Weights of a small transformer language model.
Size: width 160, 5 heads of 32, MLP 640 ReLU, 4.5M parameters.
Architecture: LayerNorm before each block, learned positions, biases on query, key and value.
Training: a variant of SOAP for these matrices, 255M tokens, 3890 steps.
Each number is 128 + 32 x the weight over the matrix's rms, rounded and kept within 0 to 255. Layers, rows and columns count from 0. Numbers have three digits each.

# layer 6 MLP down (transposed), 640x160, rms 0.243, rows 99-185, columns 0-79
113128107120147095180127108154171124168119138172110184106118139127112106104182112137143186152167160124106074103120109110095153104133124140128124151114106129129096118125159150177174156151070174133125106119082155107124115117182069165125097161
152086133114134142151125097161079084189096158124102174064069103149153118122097116095121185053101146161081141111192109151107204151109071117150058100092114171181087102084165143153101123116150114194173125136190149121126167135183151092177076169
165125152087095134130063134164084234123117109125172122136143141123129140109094145118162112144111128114140128114106175030125110121109158168149111128166118161151135100138125146105105092087103087104130116101139100127062164099164126120187131135
147131178101126166133103086217146074145100136117114127118189097210153127153068117133165120133118120147109114160098096133065177135138123142107147177134187114165159105173136143169149201136168131040098143167090055117189102166139123130104072098
088151086116149049119106170081071065236122150117101155214130142183158081081135157137101116117139092100123140116108093189204081092146141124099115140104088146083108185203145135128181063110093139112181160106048110132159093111168153043176179152
160168108179086093123120133160112107067091154114128091056122135118154090091173125171107198152136122231097086145146157126102113136195153100144125078061103124183165193083124104174150160146163140114160165121091112055154128144138140050125098166
099173125168119087116078129104145131152133108138150092135139109097085192113125106172151145091152053116114081101121173126147070104131126096103130097079162099092164169153151100122136107155134166087107112145122113113099169089170078076089121175
136145097062145111131199118140129147116104156105088120135105129139180147132166124131130124119132165062127136165137130133130157109153098150149099115121134103140128156125154152168129135121118128174143120161113124093129102132147107125097146102
143066178052091152103117117076153072131145111105158106103099146107042148089109134148131151134111166105132125126127110118118107141133096162165108152135111128131135154156147163125169160147141059075148090152124142174098116170143092123091096165
191122132119066079100102167153190130077084140115144101086094141123087132153099152123105124059060167153152169105085158158141121086060174165112109151173108141117151108112084176088115202070169144157134114061091151138063180143148103130135108116
120131146148093199157114146125150050098125156102100104098104143124111146136099140097137088058146136156121155097133093137144137131133098186083147139099102111159139125159163134112164094175159134116147161145119136085136114151113153109127143119
093134105100125202097127094149170145105110175137069096114120095182131156117135097158103164168133142108093143140140080138150148100209093158149120136136144107091110148133143148141134130135150142019115151082164153115128170180136126127118048122
121159103120085107163173043181131127055144120158128111119161059130141141103147117119129191138093126118169082113174152142129147190125133107099195145152119092136095173111087106128103166101139115164115133104095115103086183166155191188139152153
172151098123142098056115115131162151140116173101130119107109153138122118041114132174206131170064056121154093123104111094113153105166090135184129182143147131071110159140124115139105160111125180103125093113147156114150137109177072145164078090
186188077107088112185090135205154143122186089074087060114095109159115140193099097133111148142085078085116126116107125160095127113138171149097111137149170066138132097073084094106121106187151166104123140139166152061122098092139127113115173154
110074184096171084099145149132159132170140111122110112114057120107117171111125125126113081095138149088040156159170199103164095152145158132114151137101057179107134129099106144096102128149091127123073169122214156136109200147182127126175097125
130164126124168142097138118094114128130102160121158157067157193135135109120175131092123087055142058109185089112156110118203149133148130145094128095114108160093073160166131136103179157126084148169101101136128112116143157109157113135115077166
175106106144132127195122165117145078111168122137168134165135121085156123083104094082059083139119143135064170126148101129128057089169181152149111121143101146077159086146147110125160086166063093116089093074189155173085099160153125168104140130
086194119147117104150067141152091160086137119108136097116135133113187070125130098135105116072190097196209120121156148145143160114149147118124114126068095100090177165140144144145127197160147136160146154105192106077172173137080136127139160177
138182127105128176167118155153181106159121144150153127129104121188124157156124106117158106184154152105138185104070151147165194143179165141105132134190155103115170126099164158099137158148095106098145127119148146088114142116116103142103105128
178112122171116153083165104094129083100105080112115128147164151141172101091161119081145141096094123200109138095134117139094098136117112141139114178161107096193175145124123131118061125123114074169149075109111129163083147155095106108150141151
108103088101194141198134129124139107131158094097158131159172170146069114153147098159185187150155174128069143157121064160199131128120138123119084052104156158142144087048136121151157137167109113183183119136137138100095092210125132150118108075
197147113126170049143125143166121142127096035057166063113135121131151145126109163164138136114085133130093130166155181083083175102113100128206136151160143123125095065091144164114155164086193076136134180125139118118156100132165095197092176134
161124095176099108172129085201072119125186113107128119128138141081151136156178128141113186158137079136103150118124094151138110150177119132067122072088158129176121164112167166153096197074129115168131115148165149038159101116135182150131101101
114106131119098147074172142114098147121208085098109149156152056128142146145144169118131138140070128122124092158130101066090131103133143116103132088136103102142123104110055120090113158137157050115087121110111163094151133148121085148148117124
139157106145105119101074120144112101128082070111105185131135115181165147151121089165133154084109145135174138124174136207145177073119168105157088124122169135125187142125141104151106094110134136117122128106150170084142188040193134195136098184
119189178175145157123148180189109141150143182147124117096080134101089107119153181088165182121098179179149153115098105145121122063127083146139127150114111122122165146116200129160175128102113114116185143131150121149156095154133156148125181096
097070117182117022167093076122136112156117132115116148137102148133150124104111142135166141080167126090115140126110116133171130160071140141166100158119157130160130134122145078133145136139170129155099154102094145159082091166159156157143133100
106136073147121178157107114113150139096172116151118115165168154123106167101182056074124068163163088141101107123067139115216075168138178111107122084086118122175169148182151116148133137192111155125073100094130151172172114149140083090082075122
152194122127108144114180078111131052118142110120108060147136127171116097149086166137188106057202132196134105127085133108128180139164141105116118121127191107109094080163132120172151114123174090096114198097160097105113125112145076126125077081
115122164121120133112096190121157153164127116131126149152110139135136134123145174143168066126149071110099175125121140120084179124122140148071140097090185171215143093169119128123118171141121076154103148136139087113145156130145090103121173126
134171153117078058120135180123160146131133069119143119089092206148106113152114130198160225109085112114191159156057166085098159071105097173161145153143103159146099082152135125091109158117161179134129157130135121135151157074126091159141145121
169135193054045120100113144108121100118162087105143086140149095140115138138113156129189187147162108101117100165094194077138132078154162112078115167099141187098129168114122151163136147175031175133157091137111177158118131119130135147128098172
108141123107133152174116091098138142127118124122109152137106091109108126128129152096107170111127121095112145129127149139140097104132156103153132132154171116113122165124191127100119087098107127127113135120138176158182081104078144116131108170
221241129093139139122168135115113145215082117126155141112193146091056161093099117151100130187068133127181131117095134141085118154164081090119161179079125144107077127095170075168098145126143146184118112172170090171139126140104075124113127114
097133109097110126124160115123163149115131126145137083072139156125126133175143184132123123186120095173127147097192129137118164158094157169090140150110134172098186179142130189145145137067094129063168191131140132146155144108110083112183126075
114092109140118096129136122151123140126165086093181127110119118077117134126136081131139151104190127201161134128167203092156158161119035095050096116117125064117129168174108094085123146132052122143129084172175162104060154078084170103025158102
105116151181095168098115140155131085127080137163137137154134121114062130125140136135109150128128087150112159143158094115179129149149139143107127170092094144115110145099102090118136117114111112157140124143157123128171100112137138118140089119
052091133129125083153152114058138191078162113163090137158163113123133143098142075150076104143104135135145119138127092106118088146102054126138151117071168160080109158142138152164058179141190108138115188119084144181162111108172095139154109055
126054110092105084056108133120128131106105111104158186147110097120158133097108179092157155079181133136118075102132153163136114144098113140074115091123137149144085135170119104129125151096154155095123134141122063141127132100152175154130187200
140099143144121090113094092091100160151104057074193182064096124114140127109127118188157114137087107099187095078088091180148159224142121138136124178100085158111202126182060168189154119080110171131124129112142129141091146132150142110136080136
148067142174118157062132139101153144144135106127106113105173123112177157084093129168067120121103136148112085164162113108093074167188110098170150139159120070094213109078086122103085143135136153149168132133120142124104135126131103151111105163
141178087148125137116175143068090195113115157120132150132103134153120082180108102137154167113127035048048133156102100137122167124162095099124184143151150175177113051181100166152161151097157140109122130143160118159154166144169149122204135068
143106119153043090211167125152186129083123092184151087135178039149067158153160116139150126106147143158079107122116116149179164111065106114133149141083116090106130103058123073127141119131149107129086067124134153134142084054154118072182098146
167076171054104163116076111150113145090170148128164186174086127125192092167132063164187126144095099196136136163150137126148160143127114116169136080106176138150198190125085168073190075111133143153117125132101135044112114097144089108195128132
124126142140133107132096176128141090129128128092145170206066120176143136104138121102190070180160118116169144116128204147119125118143161105139127140131145153098133120140138089099134137080155136134117067140133151127081165137062134146099180118
158156076138147117181092146202089151176124097160103106104130132073140065125170151115119179126119127153106081115134118141088121130073131093144114142066106128130138130119142122127125128172158087164105101123144104165149209099105131135147167129
075124135155160106119167100100098164136178122171131119156118095161147119096107141181085115101126158123135138107148104100115099157109107125128148146149118182146106099147111112161131171094115083106094144102127118134090074105195156107114117120
158172127156143090131194080127126101104161130136097072111161145111136138128113143124111139100142087163148115087174157145140145076102112151117103182106212115116106085158101188124162174138104152119169096121132090167134133139126117145142109107
126126108099094114086153050101123091155165114139135161137121119085124113075112104211101122118152102109106116160148136171129077128136109215125134090132158185057195166115149117093067158167080098207142144164118139122163082090209160153067162151
114149153159127125176071212134112136081116121084169143110152125137164152128179086162141109096116156168133179153104165121168139082152159099132158124149129170111132095140138090160172129148173194123121135167125117146135138107140151119140181141
137070107147127142080068128146133140139199136132114177093159134099107140116110086083089090118199181131145142135093148151130152140167120106178107117157164123104120123104159176150095131075136102161119088082075096135084130087163135098158114131
127059132139146051113099146121096097111123106153127144140065096185102187100092081156083104143119138144147118154153105162165172111118143125160117138146149152183129163118130193151103136085143126066152182145153156127097105137186153147125075100
133113167160104127068075160157164092146169116192156109111116126136133077102137109128140108136154131153091132107122123176155124181121136145139195145174117151074124155094105110104119112142157114152072116151189162167084090119126141119163127124
180138140120124115137112164128120139086142162110083114177090096203170204156112174088134167110134109127126110127130229111169140120137142126107157092095139128178139198177073093146166105173081148127107138137154177121159163068212167065043135102
120172113087045146112131098116152182109107146115115104152110193162178221124092083132151134150191166113154101120129093132108095116175115080127170124109139147117177107157133135186150105174081138132108126099113149149111154104174127139110108150
166131074139152158070157098115127127108093162131053110175122166163183075138137143242184155057190073144115136076100159177156154140141122122161099154148061092159096164119126130104096109070084118109169131206123165119157126124112112099136162127
100142181085097147098097097123111124130112097167148127074134102093142130187132083144101180156112100097154160167191182132171120165153131115173166063133166105082138097171125160122124119075158186173113156115160160103129144111151076182125121112
081142091115128115136088137158119129161120092207141126113070184173074103108152148112152162163079084160130071110190099120198124103140115180149178114081129101134122113125086138107144131112199145079151115124116117105086115085154127102098055155
167126101114116181118148110133127139108134159159137174085142176112081119141086116172163184122143129115140136130154103145148110115132180115183074131122147108125151134135114102127134139165126131122140157120139113211149127188165088120180094168
141128094204113106183104116084143144108159116081080111076128156116088186108145144144129153107090178167156124100131162129127124119130085168059112138139125101122132122124101094144162111128081146126095087141150161144085165139149105134157143145
134163166101084126126103125098100158125139064127092092167167062107155144153142105141166150086160094117109138138106090111102144190110126136121134152117115073118198151123129129177034147099134113151125124110133153157115120133131097137081115135
075170119120145144139082177093115146088107107115124168159078163148133082110123124095124118144184130117060125101119076166128107126091153104109088124133085163137111136155124084139158093072136189120154099115123189120162157097113181151118143079
166205067143075160149125143121182111167101112077092130148104147119143082050113146108126137115169085113124175089103217148111094183175159118162145162101161081126157096120164155142107144132082088134086122072074122102165131115089140117129134116
110198114113113086110121114141181138111131148158117113143134152131144125087110138084137172174093158129131147107120114105112081124134112129149147113082118150085156113130098166133143089116089062123102131127086120120073111094104091106129132098
179130115195192138098147064115150126097139144173117110184136133111130135137118079155084073197123098082122151162145111168155186107155159082129138134097115102118096157155131150140118094055151199165128072103096141158130118127188151139149126047
102142131125147122151125156142142114126124150154126158152117162131114141150122122151121133159138135114096096089115148150081147112119114140155134129138099141170127087126101109137068151165117100140150092134116128090148107138118152139094112170
148113185117125159116193134104153115166082223137070101104129160134167174124094168085139139147162073133128083141144182114093120090187147113128119141137159100155165135089125122137094132108098139167161182166170164189114184186120169086134114154
123123136088154124118086172093155166061139119155169073144115151159103087135126154128107165134079153128139106107114162089211129147085089106102098120133098089039124157106072116106130091122165107129129096073161081110172117110170096107141144099
112144172113134178109049101118067078104172142141147126108094083167154098154062102088155098173078093127105156161180084123112154106116161050090098093078187095123106163108127187149135150166127054170108035107114076119143142081166086148113048154
149108137197164106111168166080138092062137167102133113082113116108118082121130150141113095159099137108053178137141126110114133158172157109088124071159121079098137090147105084142065056112134159106130179149174195147140114172098122096094129120
100131127137040065136143143168099068138085125104139139136072167104146173140128131078103136121128109104042085099084086195087138173114193105159173074082209142150097139098179136113112103132136143109134113098137118162121119150152159153175144070
128064082090103122111140170115134125153166152203080129124121080163110161146163138114097083116138166170112082100108068134103146183116191136111130099129112110152135136084188108121135124136117165064068148093120132149148063153145122109167084136
101111156128116132119088094150105149034087125145128130153096127146106120088129211128105080143131129183123098133102169147160124102157147118137103110098114109093099127114141202122123087115098140096159140092108122101156154130097158116119144120
103121130148125162144094185179096045144111129157113117178153118115111145138088123125084142095118139105113086123159149079119178125140107157030096142135120146157117104083110050146121149131124111154122071167145118161096125151191106147152144156
131130151147132136137152129113118099083187140148153132149107149137160140122155179133114142121121080111129171142128137068096216075110112142084100110192132168123165102139136128125106181092134194102112113119160109160143123170134120113112079119
129129068123119115130145072105074161171149098162094240136168135112226119080120106162139134116087135187123159155143115164080152112117176194183151143160110154124153182157084116093069163189123115179113178123144120123127145146094142153147129176
118142131122128119161101104141119115148143132174116121130103111140068123117156149138091157168132120160126099107156119127125163176141081121134145134133129161098094152153063116095165132154160131154135146151093112099078128125135183172144163125
149141138112111116113159128110158092068181081130117110106127188072135136100112168152089094141160134101098065108105059137122072158145143153131119190090136099140106152081094085140114123152134123092068185152122116134123122146154133111146135159
138123220121189146099140090179127140096157137108094140135137150124130142138085147120121182142087158087132152119140104038138091107129151120080131123107132128130136157146097166135112155129146176138095131153120119067162123151136171103084116196
086144149137136120118177136158132122156132097150150133141102104153087147169131129144104107118095145128103182116096163133096166127100109124135145185084103165114110114162120073114154149124138133140180169074196136137084079157139141139130189160
118165183087161146176156091126085179108157143123101167139187114167078152092121114110124150167196172159139145133092123138151159136164079162100146134102186156144136176132172090127126189136089083099126117127102100159094115111133130121161101143
104170140116125072126126133138067189089144060164155051126105102101125124128135134114199123123105143113159118160150127176150103154115126144131143167099129129107172118154153133164120136119124165095130154124127106122206116129138135178119151133
088146181140123139140135149133107128112144148137101139156169156185080123138163140146141126128081128096108123124112114083166126114117126058128152126133120146099134157093189154175096128130118107120190133130103083176203150150139128138124113137
128093080193118105178165141123166115158096145073103151124121201146120143137110144086116158153158184135077102160069114078162148126132222158150101124152071163162179188125151125097128049096179090159106112137168180104143114101077167076169207102
109168126120117105193105093165210184100132197168120131176140110148114172103143167086175137120127129096149182137117134136121138171103121100098138134090149133091125148097097104157164142141165141116182069056155099143148089157145145133135181095
097094164095100073103128170105136095086103147126127143071155191115119148138153169169154123150081146148166162186102169093135111058161056051098137102142070125096155112133097122086139083192132160065166114096149145169130105142115159122140149114
# layer 6 MLP up, 640x160, rms 0.237, rows 100-185, columns 0-79
122109152100177146117124118157133140151144145141069169146137144152156066133123096113146137106105076182146155081083153152140108116085092094131099103076140103096110121130221126119125165168162075154143138148108166107054164088096095120189117145
140185107062138141125193149128106126096110135100139093140135138114133070108120065190154075120075200093179141157130083168085160137085166132148111129126127133162184196122118092197073089137149113150112137095160113096150137131081116156096172132
107169112190172099084089166121135164185017145179152166110152123100135194096131146142154160079107199148157111125193090137087182168102131119100155115193140087092135105093094140151092124119164099125102140127162188139159134139098126125077163110
106196118075111124160136075115138211103087105170131173079114142117121119171135116111142116103115151165103168139138158156124132115088112075130113105093125123154149106099153115151090127167157093122087099165150131153088146139163188158113181094
154145118154152132149046098124052086139133121095131071168087099126134139081208105037071156142119167160143122087149143122119137131078083106130138165140156131122121100115142200113133067126145117114054183150111138076105125156132141171115179111
153120134129126121141128150204141142172144098103156141121148090166143127125150136099143151179120119118151122123153094107135162144152169149040083156099164147109148165135081091091095151137165120098115172134132163132094121146113125137144136146
140143122136134166168154100116120100141162133152144163105139126138138064139143084130126189079120077238160143130101082123130103145129144143075125094104195141089063109075120119185165125155149139099138150147080162124078116137114182130115163124
144119166186114100129112075123173110139112102068131087135027088147181124109164116174181113143196121131109075137148146130019118131179163116160066129105116081126057126180076131109147160132124115123141089116061177138102151122137174140119074105
149093135151150164160140168065174126090132041164116121176154132139130156079142133108127170149145083139184103098056148142132146115140123131130099170099096078118113119173128137146119145150135103131154189103134124113158205145082149135110121086
165153135103194040131132071095130201068080080144156134216113105162134129134105177114128141171109190077144119094116133161114101193084131123217116129143088095071142123114109156116099110104104073123124107102116147137129170185124138125069143142
122134183127169139077093155159144148100083127121038132133138119141137160121194111118119158147162113151085141124159140112178141140063117109134109110143098096200146164159158152126151093115160121184133120148118133142172114110109146148206118161
121188127097084146139082100109150155156083126121153093144086089159159140075113175151136102172147139181131111145146166100126092090176104110153137123113129142150141164162123128109145059136072104030062105177108156120120093204101093090099103175
141123103161126150223067170147096138165133092111093150140216081123095189141094164153122167171099172139114141161114149104066103128114153166151101065107185069093158117132111184138105114124131123148096163131158079112119177157141150165118113184
116098130092112149044090135105179058065129125169107209100136131195099104102153152206128076140144133066132141162105102100071059135108181197133112153164153147148121120155087167135116133098092188111090086167135147190130087093137103110137097124
067145127156109075138111129176129131088199108142108152130120148080100163068136209054136083115110117166168120121119089113084106123121123101129131104153124186131123136157138098136155099084138155126119127128063128147136085181094150155038120123
135229147138146104095114151091106087096101147167121098094145160182142106191131109100155125165103115113117096146103132138169100092114111121128161106142117112153125117160159103153111092143159101100076097110114107162133068120109116104157122076
109114191129176154177108084145100159153144158145101120099138137085100146116143118120073161132134104087146172127104058163195091106142153111076102080166184145144084147113204164114107108101151113118151141144117146151119134174141120105119165178
121141130166119126069117117145119135077064080192194107139093177148119079142158143144080116165150173068150128108071148119109132123143167097102117083143064099149139069110109137128088164073127101203132115075106122110122094135081129119175177087
109147154121086124112118102103096123088108136108125121125110133101111120193123120119082095090188140163128085115129053129117112129086089161099175144078161167180073116131115113182149134119119077133135128200116131164101102161112147070172134141
183134137118084100148122052188221079146107204114120064059139095145082111127174126118079154156101147149128104159096157083176089122141165159073143108118186116116135180121150117220132134112081170122100165166170113126131055147120134098081141113
101092155070120143136153105141124102124074123179125090096128130145071086166140108071196192115147090037115094144104166113082141135113106062152115113154091166112127070122135147115153108068147130224167181099134187107147098127181123154087211097
110120151122112138085139212115148127135094108129117148071175111114094060172112138164096086159103116116117058129100169156178104131171152099135109146107151141158092093128099148119102089092085153142107092133127128150178062135211114135125143116
092151179110168126127133141098129139159110117145094017132124146100078127133153122105149148143099137181227155178081123079164042142121114146128101134157220173108112106112121122099150101140128121102119123115116172146143104099082089125121196164
122124150100118118126055080123114107159146127138170115159089168122077148097119075050138136130150132106154090121122199124096194153090137169175136222106151078153163116170149107141154110062101129214195146194070167092171132123166114118155148180
050151116129123118127112103156120185172153160154128140127172137131149097121158101088144155083139141139176119137138147079081136145150069163100129165151214147149118128118138152105119111116149080102102142166133172110128118127131114102122131147
115111116164103064098130137122105170109112105086107199186166112133089134177141148168134144142073183089180200117065153130183078124118128098131128156139101114159159172110140115154121133133087177197097185143049109106121121064132152200157142052
102111095146143206123073078158145172189110131149134106114195131138130054126140095129082121172080177127137166184150168079112225130174154094099143113109137097096091132110112086169125101158134108138089169069101177103114167101070130061113186085
106144125138171103170124213180088129140124163173098135139105130150132185136161089137060136057168164129136153146091146131120140167142115129140137139219136127108133155162156144152080095093153117098118129129090124073141127101153189115114150145
131118142140104047159041149167042174063131115128098109095153070140181107179107113144200111084113122138073140107102143132084095126085109100052121150158176182113150113162163144129174134126135144110118110101110149073124141120164149143118139044
118149131136130164176097070092108089124153063142149103111138116173064111136133128084146089176087178096179102128149105121176168149094144068128132113150105143103138149140180113150082094142116140133126140150117134159113096087157136127123100164
123132081145106157165082081148136091106091175149099154126134091086114127143116086111113087156143119124123143137152118136177095139187145106151106118120173135110146129097141121155134114082139085105108087121136077049071123123159218095131146129
131147099202123091107171113160098134128088117135140107111197077131155172143051114153100130090114148159135142171166181136143144161139130105167173144130133181133189141139104084085102124122107122086089154078122080115144124120133140109165122125
062149159164128122122075132097065111124109128120214127152113109153099102142097192144090175107166144117149126167182074165147143125166137192123131076099089116171111126162118141131137175091148137164121106162098130108128148148156149145143145135
137096121106115077165149140124182156100127178121075171056106127148177125217144173097125203140211120122085079174126076165130144137119170170148102117140155153067084119112125143148181148144163135124134152151145112101203164123115103103108208149
171124179124179109144127135085117183138081161148172192172179066100153107102140103056110146094112095168112164149115111142161091083153096174230079152111107150198133056154090107157086135106127127143138077099091158132121118124124195106146173125
116176114125130141144112087079116145187094150074189154090087120048180146173166156104075125068136117085145130108142120133109194088142131075138096108167128118193135112096145156171148115178107119103146144146105146221153138169181154119118099071
074090080117188163123064111106101196114171091123144125129136131154100179138125120077153091116148178106147110135098156146132115142146091145103133125133143129144120152117121132135156102134082136164083138184081136132130198121100103125133155139
094152139148147113153136101095057122143067111096114097125112092155174130131122134138124036135119132101110143135165117166214113097204133190124175188108155100119169124075061093109099140193134215125124137113124086154107058116128117135144092174
177155137147108129129085106155124130131206077116158172030167101169129123150076127097142205116149085117137102080106112124167071171139150152129126184099057148155129145146129136126075238094174103153133089129136097149094097144121120093134094110
165103142183136158171176182097143176162175138177124147151119104110152109164074149149120125108113132140128090194122114038117161144112111158151084149141119168135063141099105079067132150109127113073119111200073162147107132077113096149109174077
092118149192118104101078165164149076139128077109115130084171165176142100083074068113093102145087116109133120173117185086137128060140104095144128159124125135122108124155182128135130094131018138148130115169122138167103159109134139111086117075
136126079147153084096145146161087185080136075143137119122055100117093101112123118164084127121161132085113133143164124106092118178106147145146137159152128144152187210145108117143100123205137127094119081092135065060157096139112162132119154099
121148132165208092167101111105126119114088093114151083096102142173079111094095135111082097146137177106111103145077109176167133107134161113119070165123184065172136152113153153148115121125091120068130142120145108156074133087123115112114141099
100139109139176145170104091140125164141112165172116142148137129116032114157117111124141126084131146131148178135187132116132121119155126126103065109131188069137081115112097065103195126093124140149119122156136140126136078030150141099136126125
067095102147160107107117081138104149164110127170116044120128140096096170150064096126088141129159179075109100196126136165101127126099123120123092202130097141086175042158134074199123162159114133160121114088088116093146095182155138149127127146
147103107088119152111116126126155155105158109083138178108134121132131149102088134143156155143137113189179135168152059093162141088147140121127161156158166066136086119141134133156102154086154088101122145140173165101125048153192139126090146109
095086174115129134112153153125111163087127180065116178105224157144100068122130089145131114135098170123099124135096148191127167092097105140153129153133115124104174132100166155161077108104138144141135109096154138086095095139131127106131127126
094123140089107138153117143162111119192130146088115147120114141080120051173091109084127165126122159126136127128147102173160090114136135166163096186177122099093146130127216093157108139096156081099152164090127181124131114081118151117102091113
089143090159207107098191092071070173128090105116091092189142119121117107116165104077135139139178101107188125165159121114135106073134167122080152151138148094174097134122188138089203136108171138110077119122150084118126093115057161135152148160
160136119073120111125119122148098161174123101129119148200144151130137136112189126124148139134073122137107070137097169144119178152118159094125162140195171154136134083150169191138067132124113116129150082093116148093169119155134140144096117106
143122120174156085117152097070163110147130112135130073116109095078142138125158135151114133167138062101145145121099121126132070152097136144076161123125128120163142126123204124162135120123139087057130185158166123064123152139134120154119213133
166121113133141152128080138160095119155086099130126171098121142129144184155130167151126138097121141151130155128107098121129168176165110126104127174081142159107126126117086120157102100126176146102108163114151140117139097048115140171113157103
097114169083109150163172145190118120078105126127177144121120100129151149169095097112112167114104158112167096141107109129152143067155099144108074151127136169141148109130120103155126111119136112068160121118092125163149115167148127158132138090
087110142086148055107142160123190151118125149143175129077135089193123134110135120130134047115107171181111090100159101164108165089068152160145147154114174050094143065095163186185101136085151168197126118118087169147111162144094068131112131193
160113089103080164141117112102153155157122095082176194128162111039112148170081131104180135172100087177157088148123166162157119133057128118116098161177084100131136201154153153061096119134115108083132103158097127118142099103123111160094122091
103137122206137061146087149169114109076136101097098140153127153115151129094068127132099175123103173084135137167120136136166183176093176107118168153195087149174134166159078110197105126125174139161114106151140050095127109098131130191115095111
150167085112093094196176150140111140129094092135122155102139082112082123142144145122088143128205143109103118175153121100192124078135149129144067139148227094128167137075183076110160122092108136193160148116070109094118155151106141088076166130
181100175153098145108096155171058151126191154164120141191084110106098134074088133150110145067116141133107119095119079149137118104116091126130130152132101145091152176134165122130062107091132088111145149114145115150147112077123136125130198147
113148159120147110136073133172121118179150097120115110148165110095111145133149180102068076182126150131167139129107146095139178167109046181094144151116148109121137212034113158121112075124081126123108173150098119072120127074059122102085162150
108081084128119101086110144104140096143095103080205117120089159120121101150107130166134154177206130140151095129149126110134087164101096160087129129104124180182134132152130170101142109133108130162170107171143113070129157046081103163134108127
156144122166145144092188130121045152079106189110155166132161136125208084149104072133118136082182116123176136122147140182126124061145117123160146115149089176128115116151111134117212130229154158109143153130104130144153141111121153139127160160
147157127067136132192152125107121109200116050133115162109114090087141168127135118074110147122117091114137206136101103100104210087160089126106063109122171089138157125150151146089097126135147149101131139131142098088162073103156139109161149123
067124072097110103088132171149142136139027084120108100091131093183082138107138107119180150125161128111154096128121110163095087138129089113142162140134175118151153158171154137167122159088119129112096139107068122079139100090130141091095065118
130095133126111114153096124090123146114133056136076118120079093120101130119162150090172108073115134099118160104141142131157148089105160158105157136140125081178131150144098091130116132136142182127150142103130150119138112148169135137159143154
108091126208138082142145074092146088090132144123133140121145154140060151173111105143144146167175102186119187141176141100148156151091108118066150165087160146162084162176115113050122117103186153150101134124121111089145142114127158117074151106
150171104157149128122119137159151144106105085114110148076127099100098101114158180116244142132130146167172130100158129095156083120102148110128098150184186093090135124157125205144131083094109180075127154129129105132106143129149116093142152115
177100089151087131128117122118142138199085152109182102121147140131136176155113114081128148120147143108070071120142101108104138163089146083119128089100134077170112157160122174185192112112156105129120088094121095110171147115128142077104116132
111097076172150106171117109109141089119134091121140180135148092073164121128146152114147089188126122103128041156110166149104140124165166161133119091126131199150144148100156118109163094142191122118085132160103088075190137106141085131108105128
197151171150138091118091095114213181162135122083198122121156110117072071087165101130139123121116109090119094111184161107163123115142086141084089168144158130119137102182041125133082104143157099032119117114060072144099103068124217130154114079
104110127095124082119134130126167186118136176062186116063168143089167173111160128150167127146180132131160118113139144106105214094134132131176130138059150137115139102097149101128117111156155110114179090180125056130127228086095154165072153155
087100077176124122119142174175185110155064116070140177077117105145129137102097103074190130093164094191096147189152134127152164162137138121151142133122083117085082128156129064125117139135124112124153146133149192102171124102145136081153158166
144158156171142157104096085097150182118134054095105081140102120094089138166130143162100125164070075219150104112174171122089084113144116092157146093148085125083119121115075108122120104104117082112134120200062144109117140104177110138109150098
149085133132158072143113095134108191129136109103135120118139153127136119129129147110151128062171094117082180135136127120127142139143154119128157130169175181167131125124090197185088087135161109125082152140092094137129146134115050148114151089
110172126121131110145088165065099161144141120134070154143137088153095102166117096131093103159109145163176131069074127163134100077071148124166150181096089096144052093149140119165130136132143147127119124139122190168107108116101112045173156152
183116126147133121127118103136131102141140068153110167115149131124094134136115161151116144112185111131188093138148163181218138125118136127105099143152149112194115089153142168144157140163118133092121147206059074109082077152125148120131105119
123154144126097104142160148079169051126176145112110125138149085124063130158130101092146142162206114110098161152140133149135161096098092147157097146165127130148151031093102070115181071123096164066096169135098194172112135099133142179107168117
151087132115151149095122113173139112123129149143148112124097146103110117114110129108161088161141144157121162197071146075135171099185147096150131103118122111178119097134160100185126112156073142079198118137130081125179159125066133139160124131
165129137063156119109178084147073106152121137169080154115126099096103136188090106143147112115104070124165138161086168138161125084148143116080101126134124142158103120119152138131114091097113133144151107158138101135100103095119073118143147120
119090119130115112103083136139103130148089153150144105158109087115159169090186147121142098097136128129114165162124117157179118133208112137116163097113161130134138112144119161101151193131134148103112178139091136136053137102114125153139149154
123118129117095179132151105134097156126146102137140033120073093122132136193164109067166073118119132098118119184130084087071111142139155129101116138119204120115116139111099109103105072105125088130138155142107139104148131126099143174144150179
148102090129135073088125138110117126073068163074097146107103105112167154110136175173197118080141143156129141152100098106118103121131139113069135082094188052157131130163135114168141137095107109131121214177182131134128106099099182125125139143
160131124134140159153178090117128146143158145147158176150132118135047134159117115132083146123097106150133154112100136099101160079124070137166183157119059092136093124161104133098197072155116119170126062167134107073112138100116088099104177146
153136099118140108113149138117172075159100141109076074132056105108135072155130139137175093114180026176144135097180142133084101122145143149143175118164126133169118134134135169160172130093119134137131154162101137141164110158095089114088144149
124097120159098095135131145171066102145116160111084151150134155137117060163184104147137145111151120111119130139130099134132156139221113143064156190119118143165159186186099127123139125131095132164180072168131071160177065077097116101187135147
152122118163133151110112162090158104153126078132168124167194172148105137105100121099164101143158085120135138090117139113111077102191124101133123136142122076143115088086098149146145131127161107138156106153104095072160119127067143175133156167
097173158098110112102110213152208188123119102185132132106187153122091101125107102127133118079170082096168100165110136148118165166190146168096031065098193196103136060120123130058147047154112094142191089165174155191167142107147127082108190118